python train.py --n_layer=10 --d_model=256 --n_head=8 --n_kv_head=4 --head_dim=32 --d_mlp=896 --vocab_size=1024 --activation="squared_relu" --norm="rmsnorm" --norm_place="pre" --norm_eps=1e-05 --positions="rope" --rope_base=10000.0 --rope_fraction=1.0 --qk_norm=false --attn_scale=0.247 --bias="none" --tie_embeddings=false --parallel_block=false --init="trunc" --init_std_qkv=0.0544 --init_std_o=0.0 --init_std_up=0.0544 --init_std_down=0.0 --optimizer="adamw" --lr=0.00111 --lr_mult_up=0.841 --beta1=0.95 --beta2=0.99 --lr_head=0.00489 --grad_clip=1.0 --warmup_steps=212 --schedule="wsd" --decay_fraction=0.737 --decay_shape="linear" --final_lr_fraction=0.0 --batch_tokens=[16384, 32768, 49152] --seq_len=256 --doc_mask=true --train_tokens=203500000 --steps=6265 --dataset="wikipedia_en"
Each number is 50 + 10 x the weight over the matrix's rms, rounded and kept within 0 to 99. Layers, rows and columns count from 0.

# layer 5 MLP down (transposed), 896x256, rms 0.0538, rows 771-798, columns 0-127
68 46 60 49 50 59 44 58 54 45 36 46 51 49 54 48 40 52 39 28 53 57 42 59 58 52 51 50 56 38 56 48 42 26 56 56 71 67 46 57 50 48 58 44 17 60 49 60 64 46 47 42 76 40 60 50 60 64 69 43 37 44 43 57 57 51 64 45 58 53 56 59 88 51 33 65 38 43 47 49 53 39 48 49 75 45 72 49 55 54 61 53 67 54 43 48 48 42 48 49 41 40 45 41 45 60 68 49 32 73 41 52 39 51 58 45 47 45 45 52 57 68 28 36 36 67 47 56
77 61 60 42 31 66 44 41 39 40 67 35 47 29 35 42 50 39 20 39 50 37 62 40 56 57 62 38 43 59 59 67 38 65 67 54 47 17 57 48 53 37 57 69 41 53 43 37 61 40 46 61 32 40 40 45 56 66 25 48 57 56 43 33 33 29 82 51 46 30 47 47 37 61 54 33 49 69 40 54 57 63 52 73 38 56 65 37 63 50 60 48 59 45 35 37 41 54 33 68 50 48 58 53 51 26 49 68 46 29 58 59 66 39 32 30 25 47 41 64 55 55 53 43 39 23 55 62
45 46 53 51 59 32 52 49 44 55 51 50 38 55 58 31 41 61 52 35 58 54 42 41 36 35 67 53 39 71 26 55 46 38 72 33 38 44 44 49 65 29 43 59 58 43 59 49 35 57 47 53 44 55 46 56 56 43 52 56 56 44 46 45 54 47 35 32 56 49 38 50 49 48 47 40 56 64 58 48 40 63 40 47 48 48 33 33 47 47 41 60 61 47 56 65 27 51 47 54 44 48 48 41 59 55 57 42 37 57 55 54 58 50 44 49 48 44 43 44 44 46 54 54 54 51 58 47
49 22 35 54 72 43 46 52 49 45 51 64 39 50 57 40 54 56 64 44 50 44 57 55 41 52 61 50 66 52 42 51 53 42 36 63 48 42 61 60 67 46 42 42 51 63 63 54 49 56 44 40 51 51 56 46 50 48 59 66 43 69 50 61 31 53 42 44 55 33 35 48 44 58 46 37 42 39 52 34 57 46 54 50 43 55 44 43 50 27 44 39 47 51 40 43 49 42 60 79 44 72 38 41 40 55 57 55 52 57 58 62 70 48 48 57 57 43 58 43 50 47 37 52 48 69 61 42
52 42 43 41 63 40 51 36 46 42 41 27 49 57 43 50 43 45 54 57 30 46 53 53 28 53 50 51 41 51 42 39 55 48 47 61 58 27 65 48 73 34 57 56 59 45 44 64 65 47 25 52 56 24 53 53 47 43 53 52 58 54 42 46 43 53 59 42 48 45 61 53 67 46 45 39 41 47 63 61 48 69 45 59 45 56 60 47 38 45 17 49 62 51 47 57 26 32 48 82 39 50 59 51 44 57 50 51 45 50 54 37 38 39 50 25 63 49 46 51 72 47 26 53 40 41 40 55
53 64 41 48 54 55 49 65 53 34 38 52 45 46 52 48 36 33 46 41 54 40 51 67 40 53 51 42 39 58 39 55 52 47 66 60 47 44 50 52 44 23 55 52 46 46 51 53 62 44 47 41 45 45 41 35 46 52 52 53 41 42 52 33 42 50 52 36 57 55 41 65 41 49 33 42 64 46 61 56 59 58 53 49 62 55 55 57 46 51 25 66 50 50 48 34 64 51 47 40 33 55 50 37 44 45 41 56 42 43 46 50 50 50 35 68 44 64 70 40 48 49 38 51 46 57 28 54
43 55 65 53 45 37 69 41 56 65 47 41 55 47 33 55 50 39 55 59 50 47 60 28 47 60 62 33 55 61 51 41 50 56 46 34 65 44 51 48 54 62 36 45 49 48 64 32 46 31 53 60 46 41 43 47 61 45 62 59 69 44 69 39 54 47 79 54 50 42 46 55 45 48 55 59 68 42 54 61 44 59 43 48 52 60 59 45 52 57 55 58 55 50 42 55 44 52 38 61 44 54 56 59 64 56 47 24 59 50 25 61 55 40 54 72 71 43 48 60 63 39 45 58 45 48 52 42
47 53 46 39 42 37 57 48 55 50 48 45 60 40 44 52 51 38 52 19 58 51 47 42 23 53 47 55 48 55 44 37 35 35 40 63 52 44 57 50 48 55 36 49 58 54 45 43 31 46 50 48 55 42 62 66 73 36 59 46 81 37 30 57 49 39 49 36 58 35 44 57 33 50 59 39 55 48 54 62 43 53 55 44 41 64 44 42 46 56 44 57 51 44 59 40 60 55 43 51 46 48 49 65 55 37 36 45 44 51 34 51 75 39 45 77 54 38 39 51 65 52 36 65 64 57 52 59
59 40 59 56 50 50 52 69 53 59 57 57 54 48 42 49 23 48 52 41 58 42 47 48 61 53 52 63 53 47 48 56 54 46 52 52 43 66 36 55 37 42 56 58 24 71 50 47 40 47 66 55 50 54 48 56 73 50 68 39 52 35 53 55 58 45 63 70 49 54 51 60 56 41 39 54 56 39 69 42 64 61 38 58 71 64 34 35 74 57 54 63 48 60 51 46 57 49 45 63 37 49 51 64 57 58 53 54 64 55 59 51 48 54 39 47 28 51 55 49 49 36 63 61 41 51 47 43
58 65 74 65 54 59 59 49 47 26 51 45 47 35 37 25 49 27 66 73 38 35 47 44 57 53 58 51 64 36 70 44 47 41 56 54 39 49 46 59 40 64 55 45 55 57 55 55 40 31 46 57 29 39 44 57 52 43 50 41 51 49 58 44 38 44 60 58 44 51 31 64 25 56 52 39 48 39 42 66 45 43 61 64 56 59 56 43 41 45 73 76 50 47 55 61 54 71 49 33 68 39 67 50 39 48 48 34 48 39 52 39 63 41 39 47 50 73 63 47 64 38 45 45 51 31 55 59
52 63 50 55 58 55 80 49 52 70 47 48 66 40 61 37 62 54 47 59 52 52 57 33 55 66 52 48 45 41 64 37 44 41 40 49 30 35 66 57 40 57 45 49 65 47 33 76 43 62 46 61 28 48 56 53 53 31 66 50 53 32 57 45 53 51 52 46 53 63 55 43 64 69 49 30 54 37 62 54 58 46 46 59 43 54 43 55 49 52 33 40 39 40 55 52 39 53 41 57 62 68 51 54 52 57 60 67 56 62 54 61 55 63 57 65 55 28 43 47 61 61 34 53 57 41 55 49
53 55 58 35 63 65 56 45 58 46 35 42 49 41 51 45 45 51 41 47 54 56 56 48 36 44 46 49 28 31 53 64 43 43 43 66 59 33 48 45 33 57 41 58 40 46 43 56 56 53 41 72 49 51 48 47 57 41 45 45 37 35 57 60 54 53 63 37 44 65 60 57 56 43 31 59 24 53 53 50 48 54 60 43 63 46 41 55 49 52 54 57 43 57 46 37 58 50 59 49 64 62 34 47 51 48 43 41 56 44 47 34 47 43 67 55 49 50 58 65 57 48 58 45 62 42 58 48
41 58 53 68 48 55 43 31 64 50 60 48 55 42 62 62 41 28 52 69 51 45 29 62 61 63 43 49 32 36 51 58 52 44 41 61 54 45 44 50 72 45 44 74 42 47 30 44 68 53 60 62 46 20 43 48 59 48 51 65 51 54 56 51 60 66 72 26 49 44 44 36 49 56 42 43 64 62 50 52 42 41 55 33 49 47 51 55 49 65 42 63 42 60 60 55 53 39 66 41 54 43 40 53 40 58 43 58 53 66 40 34 50 50 48 67 49 45 52 44 30 42 47 62 42 49 33 54
54 50 45 62 48 48 53 49 53 46 56 51 42 56 46 42 40 51 38 40 51 47 28 61 36 39 54 38 59 64 54 51 47 53 59 47 53 50 49 48 51 53 59 33 57 99 60 36 40 43 52 66 49 53 66 56 32 50 37 49 49 44 64 45 46 57 48 46 50 55 40 49 47 50 58 57 46 41 46 67 37 61 53 54 53 45 41 59 42 50 53 57 39 49 50 45 49 47 34 58 41 61 45 42 60 60 39 49 49 38 60 56 61 52 48 51 55 44 55 46 58 54 46 40 47 47 57 53
50 58 54 44 51 61 41 61 38 47 52 32 54 65 38 47 43 49 36 68 37 61 42 59 53 36 44 38 52 47 54 37 46 55 73 46 58 48 37 68 53 28 56 56 49 41 50 58 51 46 51 31 61 56 60 68 51 45 32 37 65 51 49 48 28 29 45 71 68 51 37 58 47 33 48 47 48 43 49 60 56 72 59 68 42 61 44 66 54 50 64 63 53 45 44 57 41 36 52 46 54 41 44 62 49 66 29 69 38 52 51 52 55 46 45 63 56 41 46 53 47 40 69 32 47 46 47 39
34 57 49 42 56 46 34 54 44 54 39 51 39 52 57 51 44 50 47 44 43 38 44 65 59 41 47 45 59 50 42 56 56 26 65 42 49 42 64 64 54 58 59 45 48 58 60 35 39 58 60 53 36 37 56 58 61 46 49 60 67 45 52 61 41 50 58 48 62 51 56 57 50 46 38 43 52 67 50 48 38 43 52 45 58 43 40 54 70 65 65 52 49 53 54 61 52 47 54 49 72 42 60 52 54 56 41 54 58 42 47 48 41 50 53 40 44 53 67 44 43 60 51 64 60 40 52 57
50 56 39 31 49 57 44 45 43 43 33 60 49 45 48 49 77 75 36 47 43 35 64 63 46 40 48 37 40 68 35 54 40 68 46 63 42 47 62 54 60 37 52 47 51 51 67 51 52 65 42 46 44 47 47 46 46 61 38 51 43 44 38 51 54 37 62 36 51 51 52 56 77 62 50 42 56 41 59 33 39 53 62 50 39 39 36 66 72 45 39 43 31 59 44 56 36 54 40 45 56 49 33 32 39 31 49 59 46 48 46 52 57 60 39 57 50 62 51 44 41 47 28 62 50 45 55 55
53 47 30 54 72 56 49 54 50 50 29 59 39 38 46 38 24 50 56 44 51 43 56 64 54 57 54 64 56 56 46 43 42 51 32 43 33 46 45 53 73 52 46 62 37 42 40 60 51 39 53 51 46 51 46 46 58 49 43 53 41 42 69 55 62 61 42 38 38 52 48 58 71 59 35 62 48 64 52 32 55 38 55 56 47 38 51 55 66 31 65 68 54 75 54 39 53 45 56 49 54 44 36 48 35 60 48 41 31 57 60 49 57 43 59 64 64 61 58 32 51 43 35 51 62 38 50 48
53 47 37 35 49 45 35 47 62 46 50 55 66 34 68 60 45 50 45 55 45 54 69 54 45 43 58 49 45 67 44 42 44 44 50 63 43 35 43 34 54 50 44 46 47 48 51 44 47 57 49 49 52 41 57 35 60 54 57 38 48 62 62 63 52 53 56 40 41 61 59 42 64 57 60 45 44 55 56 58 48 51 48 48 57 48 34 45 54 73 44 52 50 49 31 69 36 67 74 39 65 38 51 52 54 71 63 47 64 61 71 45 46 47 72 52 47 42 61 46 71 59 37 40 47 62 57 34
49 53 48 51 60 45 38 38 66 41 59 52 49 56 61 53 66 47 56 32 67 58 46 43 51 41 41 38 60 62 32 42 55 45 45 44 60 42 43 47 32 41 55 57 50 46 59 62 61 56 48 57 65 39 44 45 48 40 57 47 36 53 54 45 42 43 41 51 56 50 40 53 60 44 53 58 57 46 68 50 46 53 72 47 44 86 69 52 51 40 51 44 46 45 41 51 59 58 36 48 39 55 52 32 58 55 55 46 52 50 54 60 46 54 60 34 65 34 44 47 47 48 61 33 35 64 57 31
39 44 58 42 42 51 27 46 51 69 50 66 53 54 45 61 39 44 44 40 66 59 25 49 40 63 46 45 49 46 56 51 55 43 47 46 32 47 56 56 61 41 51 66 47 62 56 44 55 55 71 60 50 60 45 44 68 40 44 33 55 49 52 51 62 38 55 55 45 43 34 50 40 47 44 54 38 44 63 47 56 49 30 40 58 46 39 43 53 53 58 55 52 38 45 38 38 42 31 37 31 55 44 51 47 57 63 54 40 55 34 42 45 54 43 45 43 24 49 45 75 49 43 33 60 47 57 31
27 52 48 49 36 51 44 46 66 36 53 59 53 52 45 49 50 38 43 64 51 56 43 57 53 54 49 62 25 45 66 46 39 57 52 38 59 41 58 80 39 46 43 47 46 39 56 37 46 49 45 43 46 51 49 61 56 49 38 38 46 48 54 49 56 41 52 48 57 52 41 41 41 57 41 40 56 65 64 51 60 36 49 42 58 58 49 46 50 49 40 57 41 46 48 59 46 32 49 71 36 51 61 48 72 69 58 44 40 52 42 32 54 42 53 65 56 44 52 53 41 56 35 58 34 46 59 56
55 66 54 57 57 42 61 55 43 37 58 55 45 36 40 51 34 55 60 44 50 42 45 35 48 59 59 66 66 41 39 38 48 34 48 55 62 45 70 77 50 50 37 68 35 52 51 50 51 64 38 42 40 45 60 38 35 56 33 61 62 57 68 39 60 39 62 43 65 46 65 32 58 41 42 44 60 63 40 47 43 58 60 42 37 54 52 50 55 44 57 42 43 55 57 57 37 29 26 71 39 57 49 40 45 55 66 63 43 40 48 42 54 36 30 40 46 41 61 41 45 61 53 47 74 37 59 53
28 51 48 41 53 50 41 41 38 48 48 62 50 52 51 46 36 46 73 59 54 46 53 41 61 43 49 65 37 58 32 57 32 56 33 53 63 39 31 65 59 37 39 50 49 52 55 51 54 47 45 51 39 44 55 51 57 50 40 48 40 48 57 56 44 33 58 49 40 48 67 51 52 52 34 42 56 44 44 52 40 48 51 43 37 68 38 56 45 50 53 66 55 77 46 42 34 57 68 63 63 45 46 43 62 56 52 47 42 59 59 45 52 48 54 35 47 72 53 57 43 54 42 55 41 42 42 49
53 55 41 56 46 30 59 64 48 60 31 66 55 50 52 43 37 61 46 52 38 43 58 40 52 55 57 44 47 53 47 28 63 46 25 35 46 31 48 68 49 44 61 48 52 63 62 56 45 52 67 43 54 61 48 36 54 48 51 59 55 48 63 52 34 51 50 60 56 25 43 54 54 53 47 29 52 58 69 56 47 35 46 29 48 48 57 47 37 37 59 45 20 35 72 51 52 49 55 48 53 57 69 31 63 44 62 59 41 48 37 37 50 45 35 52 59 56 53 61 60 51 32 49 47 34 50 45
45 50 57 63 67 65 49 32 43 38 55 51 57 30 50 49 45 49 40 56 51 48 48 73 37 58 43 54 40 52 54 42 51 43 41 33 46 34 37 61 24 49 55 51 56 42 50 46 57 39 50 51 49 58 47 42 70 36 54 56 57 49 54 41 39 58 50 61 50 38 53 58 56 45 43 59 69 66 43 42 60 41 43 62 47 45 62 52 43 49 47 64 37 58 40 44 47 56 62 45 38 29 52 30 52 57 47 36 39 43 58 53 60 44 56 43 31 52 44 49 51 63 35 56 53 54 66 39
59 63 28 53 61 48 61 48 64 49 33 47 56 49 56 49 38 45 41 45 57 49 54 46 53 58 51 58 37 46 46 63 61 41 62 40 47 32 68 65 57 55 44 40 70 57 39 69 60 58 39 45 46 53 39 43 42 40 61 49 52 46 39 51 43 49 60 47 54 44 57 35 26 59 48 32 52 40 45 46 32 57 45 65 44 38 49 46 55 63 48 61 48 39 50 59 41 61 42 35 50 27 61 50 67 53 42 63 46 55 44 42 51 45 44 61 49 57 22 56 44 51 49 62 45 65 51 43
45 45 64 43 77 53 58 39 60 47 49 46 62 54 68 36 45 61 42 51 53 44 68 58 57 51 40 64 36 57 39 48 44 58 38 62 50 56 48 78 56 54 55 56 43 47 42 34 63 60 50 51 56 50 53 48 45 52 34 48 45 51 50 49 59 50 60 15 55 52 48 47 66 48 42 57 47 41 52 50 21 61 59 54 50 44 46 48 64 42 60 56 47 42 48 56 58 46 55 43 50 46 65 46 39 48 59 39 53 65 37 58 37 40 46 51 53 52 55 45 60 58 40 40 42 58 55 48
# layer 5 MLP up, 896x256, rms 0.0519, rows 772-798, columns 0-127
69 54 49 56 36 52 48 47 59 47 69 39 48 35 44 40 50 50 57 33 43 61 50 59 42 54 41 49 71 45 65 67 49 56 49 62 62 59 37 44 53 57 63 22 63 42 40 39 50 43 47 55 54 46 43 27 37 66 78 67 51 55 32 54 44 63 33 47 36 40 37 39 23 49 55 40 66 38 20 42 27 73 58 33 63 61 50 21 47 43 41 43 61 55 38 50 49 71 73 63 43 64 60 39 35 40 45 49 46 37 54 63 69 63 28 48 64 53 46 72 57 32 60 76 52 34 48 38
50 42 54 48 60 57 70 47 45 56 48 59 36 48 33 34 45 27 61 47 52 45 49 45 29 46 51 45 54 41 53 57 51 55 57 50 42 41 60 53 56 63 53 32 52 30 55 57 54 69 50 40 48 60 38 39 40 61 53 45 39 42 35 42 44 54 43 45 45 50 29 43 43 38 59 37 40 57 57 62 48 57 38 34 56 55 51 44 70 57 45 50 42 48 57 52 46 54 64 56 57 44 31 63 41 37 42 55 54 48 48 50 48 44 44 55 46 53 42 67 43 43 66 46 53 46 48 58
72 38 61 44 49 50 40 50 41 45 53 45 50 52 57 31 49 33 61 70 64 58 54 48 44 41 50 42 75 46 65 71 35 46 50 63 24 66 47 43 49 47 36 46 38 37 85 43 36 65 54 64 64 52 53 40 68 63 41 49 45 74 48 37 47 61 46 48 57 54 41 47 61 65 69 44 37 42 42 43 61 46 45 34 47 48 46 41 59 26 51 45 50 50 49 58 46 40 61 70 35 54 56 51 58 48 56 56 45 60 67 59 57 44 62 42 55 53 50 50 53 38 66 46 65 59 38 61
37 65 55 49 48 55 62 71 42 55 40 58 19 58 43 50 53 43 50 42 63 49 48 42 36 61 79 44 38 51 45 46 53 56 49 52 63 42 34 60 58 46 56 32 47 46 50 53 53 43 45 48 45 52 40 53 51 69 53 38 39 47 50 37 63 62 46 51 47 60 55 39 28 61 51 50 47 61 48 62 44 58 49 50 46 62 71 35 50 54 42 56 38 43 52 58 51 60 56 36 54 71 66 60 35 49 49 52 59 57 44 54 58 38 50 31 55 31 51 44 42 49 71 59 45 34 66 61
36 51 41 38 54 34 54 57 57 47 63 46 30 70 67 62 45 57 69 36 45 62 40 55 50 58 45 50 48 47 52 45 54 54 42 70 39 63 42 42 56 44 55 32 58 50 52 51 42 47 48 62 56 52 51 40 31 62 60 39 51 65 65 65 56 37 48 64 61 37 37 47 52 50 40 55 52 51 38 50 62 69 51 52 28 62 68 71 50 47 40 54 50 53 58 51 67 55 48 36 61 56 55 41 50 37 59 28 37 53 47 45 71 50 34 38 44 52 47 72 46 66 54 51 30 47 39 39
50 60 54 55 46 48 41 49 54 72 55 66 44 32 38 43 47 53 51 55 34 52 62 59 53 62 35 46 74 44 53 58 55 57 36 65 45 51 61 35 44 41 54 47 43 53 47 55 28 61 47 54 57 58 44 54 37 46 50 43 64 65 57 38 52 44 45 59 48 44 43 43 39 43 54 50 62 51 49 60 51 33 52 31 43 47 38 50 57 48 33 51 50 54 43 57 50 58 53 45 62 62 47 67 56 59 47 54 51 43 44 50 54 60 50 57 55 53 41 65 54 48 41 69 54 55 54 42
50 49 38 54 45 64 42 54 50 69 64 36 67 56 53 36 55 62 55 56 51 42 42 78 64 50 53 58 33 20 62 70 37 70 48 54 49 56 47 58 43 31 64 61 49 59 58 40 36 39 48 61 41 23 55 53 49 68 48 49 47 51 49 64 66 48 47 62 46 45 40 57 53 62 38 48 71 58 39 38 52 50 29 32 53 56 49 49 41 43 42 45 40 57 46 59 49 42 73 58 54 48 33 51 46 30 45 41 46 56 59 52 66 55 36 41 62 66 29 50 45 55 49 62 53 55 45 40
61 49 61 56 46 51 52 52 38 44 56 46 58 46 51 65 61 61 60 42 46 39 35 61 34 52 47 58 59 43 69 51 47 67 46 75 54 49 51 46 50 54 40 53 36 42 62 52 59 54 36 39 41 57 54 47 52 70 52 60 38 53 48 56 50 49 53 42 51 40 44 43 55 59 63 47 56 57 32 44 40 42 55 42 39 57 46 56 45 44 47 54 54 50 19 61 61 51 56 33 54 43 35 41 27 48 46 34 60 54 54 56 45 43 45 65 56 62 56 56 53 36 50 57 54 55 35 62
55 63 54 51 48 69 44 72 33 55 46 38 52 56 39 37 45 59 58 50 48 57 48 60 17 46 42 40 62 54 62 78 60 64 51 48 38 79 46 37 35 61 51 56 58 54 53 74 61 65 46 62 56 34 42 50 46 66 50 79 41 57 43 49 41 61 43 34 48 46 52 42 49 47 58 40 37 53 36 65 47 42 37 41 65 53 53 39 39 55 26 54 44 52 63 47 49 62 56 51 45 50 61 55 36 64 42 25 40 38 75 38 40 57 56 33 40 39 65 40 42 47 44 62 43 50 67 50
44 63 48 48 48 51 42 41 27 42 35 39 50 59 49 43 60 54 40 48 50 66 47 48 67 35 67 61 59 19 58 63 40 54 68 73 62 54 51 58 54 46 46 42 49 34 59 48 38 50 64 48 57 53 56 46 55 52 49 50 35 46 42 44 45 60 52 39 40 56 39 61 61 33 68 44 46 59 45 40 22 55 48 47 62 71 66 40 54 49 58 43 67 54 38 61 43 65 39 44 50 44 56 55 50 45 46 59 65 40 57 51 52 41 51 50 68 50 45 54 53 54 37 54 65 65 41 37
50 56 42 47 45 58 40 49 61 53 42 40 48 48 51 49 60 48 54 58 47 56 55 48 39 49 51 38 49 34 45 62 42 54 57 44 53 53 63 49 59 45 64 63 53 35 47 58 46 56 40 69 54 35 42 50 46 42 52 52 47 58 52 51 40 36 55 58 52 58 49 43 44 53 47 61 40 43 41 55 62 63 25 49 58 51 36 57 57 37 38 59 50 54 52 49 46 46 60 36 61 52 35 59 52 50 67 49 41 43 59 45 55 37 38 51 56 59 60 39 52 45 48 58 47 61 62 48
50 47 69 53 50 52 49 56 52 61 41 48 53 34 56 30 53 53 71 39 54 72 68 51 54 62 57 37 39 59 57 50 62 43 47 64 54 49 75 50 53 42 41 57 45 44 47 54 44 35 31 61 61 49 54 52 52 43 54 43 30 60 52 52 54 56 64 58 47 44 60 61 44 31 80 56 69 21 43 64 57 41 44 39 43 52 50 57 66 59 50 47 68 60 69 48 45 44 53 55 36 39 46 74 44 45 50 55 40 56 60 34 51 44 46 56 61 51 31 40 60 65 63 59 49 44 49 44
57 41 55 64 35 59 45 42 39 72 47 50 25 55 51 49 64 62 59 45 47 45 43 70 28 55 56 55 78 43 51 59 42 68 68 67 59 49 60 56 55 53 71 47 40 52 63 42 48 68 53 63 36 43 43 54 39 71 55 51 45 48 41 42 59 65 62 73 47 36 27 44 55 39 46 46 55 64 33 67 42 62 50 54 39 62 60 42 45 26 44 40 70 51 45 57 43 51 50 53 49 63 45 40 52 49 32 67 49 49 59 48 59 62 45 42 49 35 30 47 35 65 74 86 43 34 39 57
64 83 43 45 42 64 64 62 56 62 56 27 52 43 31 59 46 61 35 38 53 58 72 51 49 42 52 57 44 34 53 51 48 58 38 44 68 40 49 45 45 44 54 48 56 46 44 39 46 39 41 50 42 36 34 40 46 58 58 52 40 45 20 38 46 44 33 35 52 58 59 61 46 53 54 39 48 65 51 51 33 41 49 63 65 59 53 45 48 40 55 80 51 55 62 51 56 54 64 50 47 51 35 47 64 52 49 57 66 45 66 51 62 53 52 47 49 40 49 37 53 42 35 49 55 41 62 69
42 45 54 65 51 58 36 76 58 50 66 39 52 53 43 56 45 44 58 59 56 53 44 53 42 43 53 47 44 48 47 65 64 64 57 55 59 55 55 52 52 51 52 56 40 55 66 42 40 61 53 56 45 63 47 52 57 61 54 72 61 46 39 49 59 57 43 48 60 42 41 31 53 52 52 38 52 40 47 71 55 62 55 44 40 53 52 44 44 56 54 59 37 38 47 46 54 48 74 48 57 45 48 63 43 48 41 58 53 46 59 43 60 45 60 48 44 53 51 51 46 39 70 51 48 68 52 48
34 51 61 51 50 52 44 43 35 45 61 43 34 30 52 69 61 53 50 67 38 51 50 47 46 54 59 61 39 53 68 53 41 52 70 52 51 60 49 45 54 52 42 48 39 55 38 52 44 54 40 59 48 47 49 52 51 48 54 61 52 58 49 73 49 61 56 47 58 52 47 45 46 50 54 25 60 50 50 60 56 41 35 63 54 49 55 40 57 55 43 55 54 47 54 51 41 67 51 48 52 45 48 51 31 52 71 70 38 58 58 64 66 45 44 42 58 45 62 39 48 61 65 60 46 29 52 38
41 39 47 35 35 61 50 50 18 68 42 42 54 32 53 51 40 43 48 58 48 56 61 53 42 50 48 32 66 31 63 60 61 58 44 50 53 45 47 42 53 52 56 34 49 43 23 43 55 53 49 41 29 39 44 56 54 71 47 51 63 49 47 48 44 67 39 43 48 63 51 51 37 49 57 63 48 53 39 43 55 43 55 33 66 46 64 36 58 47 48 62 38 26 47 60 29 43 59 45 54 60 41 72 33 55 51 54 43 39 53 65 49 53 41 39 52 62 38 53 49 32 71 46 60 55 41 51
39 55 45 45 27 42 23 49 44 57 42 38 27 53 53 73 49 53 36 45 58 45 57 52 55 51 65 38 51 54 68 52 28 66 58 47 45 62 69 41 58 51 52 64 50 57 34 55 39 28 38 59 52 61 29 52 32 71 48 45 41 47 46 65 49 56 60 57 55 59 55 48 58 48 51 58 41 47 54 58 57 49 44 30 55 46 62 50 50 42 46 48 64 28 43 40 61 35 57 66 47 35 40 59 44 54 53 70 42 26 45 55 48 48 56 46 63 52 48 50 55 54 57 54 38 42 36 44
52 72 34 45 47 46 41 48 37 61 27 56 48 59 54 44 71 54 47 60 58 55 48 44 36 53 58 34 63 44 53 62 48 57 39 60 66 53 54 55 49 54 50 61 49 26 69 54 54 56 30 49 64 61 54 61 64 49 49 49 45 69 59 38 43 55 49 65 34 67 39 36 55 60 56 39 60 36 43 57 53 54 58 37 57 54 59 69 39 36 53 46 48 25 41 53 57 61 62 51 53 35 35 48 54 45 33 55 37 33 51 60 35 53 51 38 53 54 50 44 55 61 43 41 43 59 51 60
54 40 38 41 39 64 43 57 50 59 43 35 48 47 35 52 89 64 59 40 48 57 35 68 36 55 61 52 45 51 73 56 57 51 39 53 54 57 59 41 41 67 44 51 49 54 66 47 49 59 56 50 72 51 62 22 56 49 57 34 37 45 47 40 52 22 38 48 51 49 46 48 55 54 64 68 38 54 59 51 46 65 39 61 47 41 60 53 50 51 56 49 42 54 59 47 51 59 46 47 60 43 46 56 47 50 30 40 58 47 68 45 60 55 52 45 60 51 41 69 74 51 60 42 37 54 72 31
63 59 34 49 41 60 55 41 61 52 33 52 53 48 56 36 56 62 51 41 66 56 59 32 62 81 55 54 48 42 60 48 61 52 63 54 65 67 48 60 37 49 49 65 48 46 40 45 48 40 37 59 66 67 43 49 49 42 75 55 39 55 59 78 64 55 45 46 59 29 52 70 48 43 44 17 64 51 47 47 29 38 49 52 56 69 65 44 54 32 56 59 45 55 41 58 51 58 54 50 43 62 35 59 52 48 51 63 56 47 60 37 41 54 39 54 64 54 52 44 60 67 50 41 60 45 41 54
42 62 59 32 43 57 64 43 42 50 53 54 59 37 34 37 57 45 45 50 48 50 45 50 42 62 60 41 55 48 68 54 57 62 65 58 68 62 53 46 49 70 57 51 53 51 30 47 42 38 48 51 55 56 38 43 53 51 48 63 44 52 37 62 50 49 55 45 50 52 49 35 53 44 57 49 31 34 52 40 40 28 56 48 61 57 39 53 37 45 52 52 48 38 42 54 43 42 55 45 47 66 41 58 42 64 58 19 58 25 56 53 69 47 44 48 43 49 47 31 50 53 45 52 53 56 46 40
40 40 53 53 39 46 56 50 41 46 40 42 47 51 39 53 38 31 50 37 50 46 44 47 38 37 63 41 53 31 51 51 55 48 59 46 49 44 44 60 62 47 59 49 54 41 52 67 40 40 43 43 43 31 51 55 43 63 41 38 48 64 56 40 47 40 58 55 49 54 41 38 51 38 50 62 42 53 46 47 44 48 38 47 46 49 48 34 34 35 50 50 51 48 48 57 35 60 63 62 61 37 40 40 39 56 62 48 47 54 55 58 47 52 35 65 65 50 44 54 47 77 42 58 62 70 31 25
56 57 74 53 42 73 50 63 45 55 42 33 49 51 30 47 67 41 60 49 59 60 33 63 55 49 66 54 52 33 53 63 61 57 43 61 68 45 51 52 55 38 57 49 52 47 47 38 49 62 56 52 54 57 43 57 47 71 47 44 26 43 55 45 72 66 50 52 62 41 43 45 54 60 34 36 47 55 35 46 35 54 33 36 61 57 73 28 50 47 49 37 68 36 38 46 52 55 58 69 78 45 55 47 48 50 51 62 63 50 61 66 49 56 55 42 36 54 44 40 51 38 46 55 47 34 43 47
54 59 51 44 45 67 36 40 43 56 51 54 36 60 21 66 36 62 61 46 36 46 49 59 42 43 42 52 56 48 45 41 49 72 60 42 62 60 58 65 45 44 55 47 58 41 54 66 52 50 41 55 52 61 41 54 52 49 60 42 59 52 54 68 52 36 35 47 48 48 31 32 58 47 70 59 53 50 36 46 53 40 53 42 65 56 37 54 44 45 43 76 44 51 46 58 50 49 62 57 37 59 52 28 54 52 59 71 66 46 53 56 60 52 49 61 50 56 39 47 43 45 53 58 39 61 53 35
44 45 47 46 15 61 58 45 48 54 47 46 30 52 34 58 61 45 38 58 50 54 48 70 45 50 64 60 49 50 66 51 53 63 65 45 30 69 66 52 45 49 38 68 42 55 51 69 49 56 41 39 67 50 48 47 47 67 49 46 50 71 29 49 50 57 52 65 67 32 47 49 58 46 48 43 46 59 38 46 50 42 36 34 51 48 65 62 28 46 60 40 57 47 36 57 47 50 58 64 56 44 33 40 47 50 29 30 45 44 60 59 52 60 54 52 44 50 58 46 52 59 70 44 42 41 43 42
53 45 56 57 36 40 41 49 55 65 42 27 47 66 18 53 66 47 62 45 41 67 49 66 38 53 47 52 62 48 66 53 47 55 61 48 64 41 50 51 69 51 65 55 58 54 72 32 47 65 46 56 58 42 34 58 44 48 47 36 46 47 51 64 55 36 41 50 59 37 51 58 40 42 46 41 46 67 45 51 58 58 36 19 57 55 69 49 46 56 45 42 47 54 57 49 56 56 54 49 45 47 68 32 40 56 55 46 50 51 43 58 60 53 42 56 43 45 50 49 58 42 49 63 39 38 60 38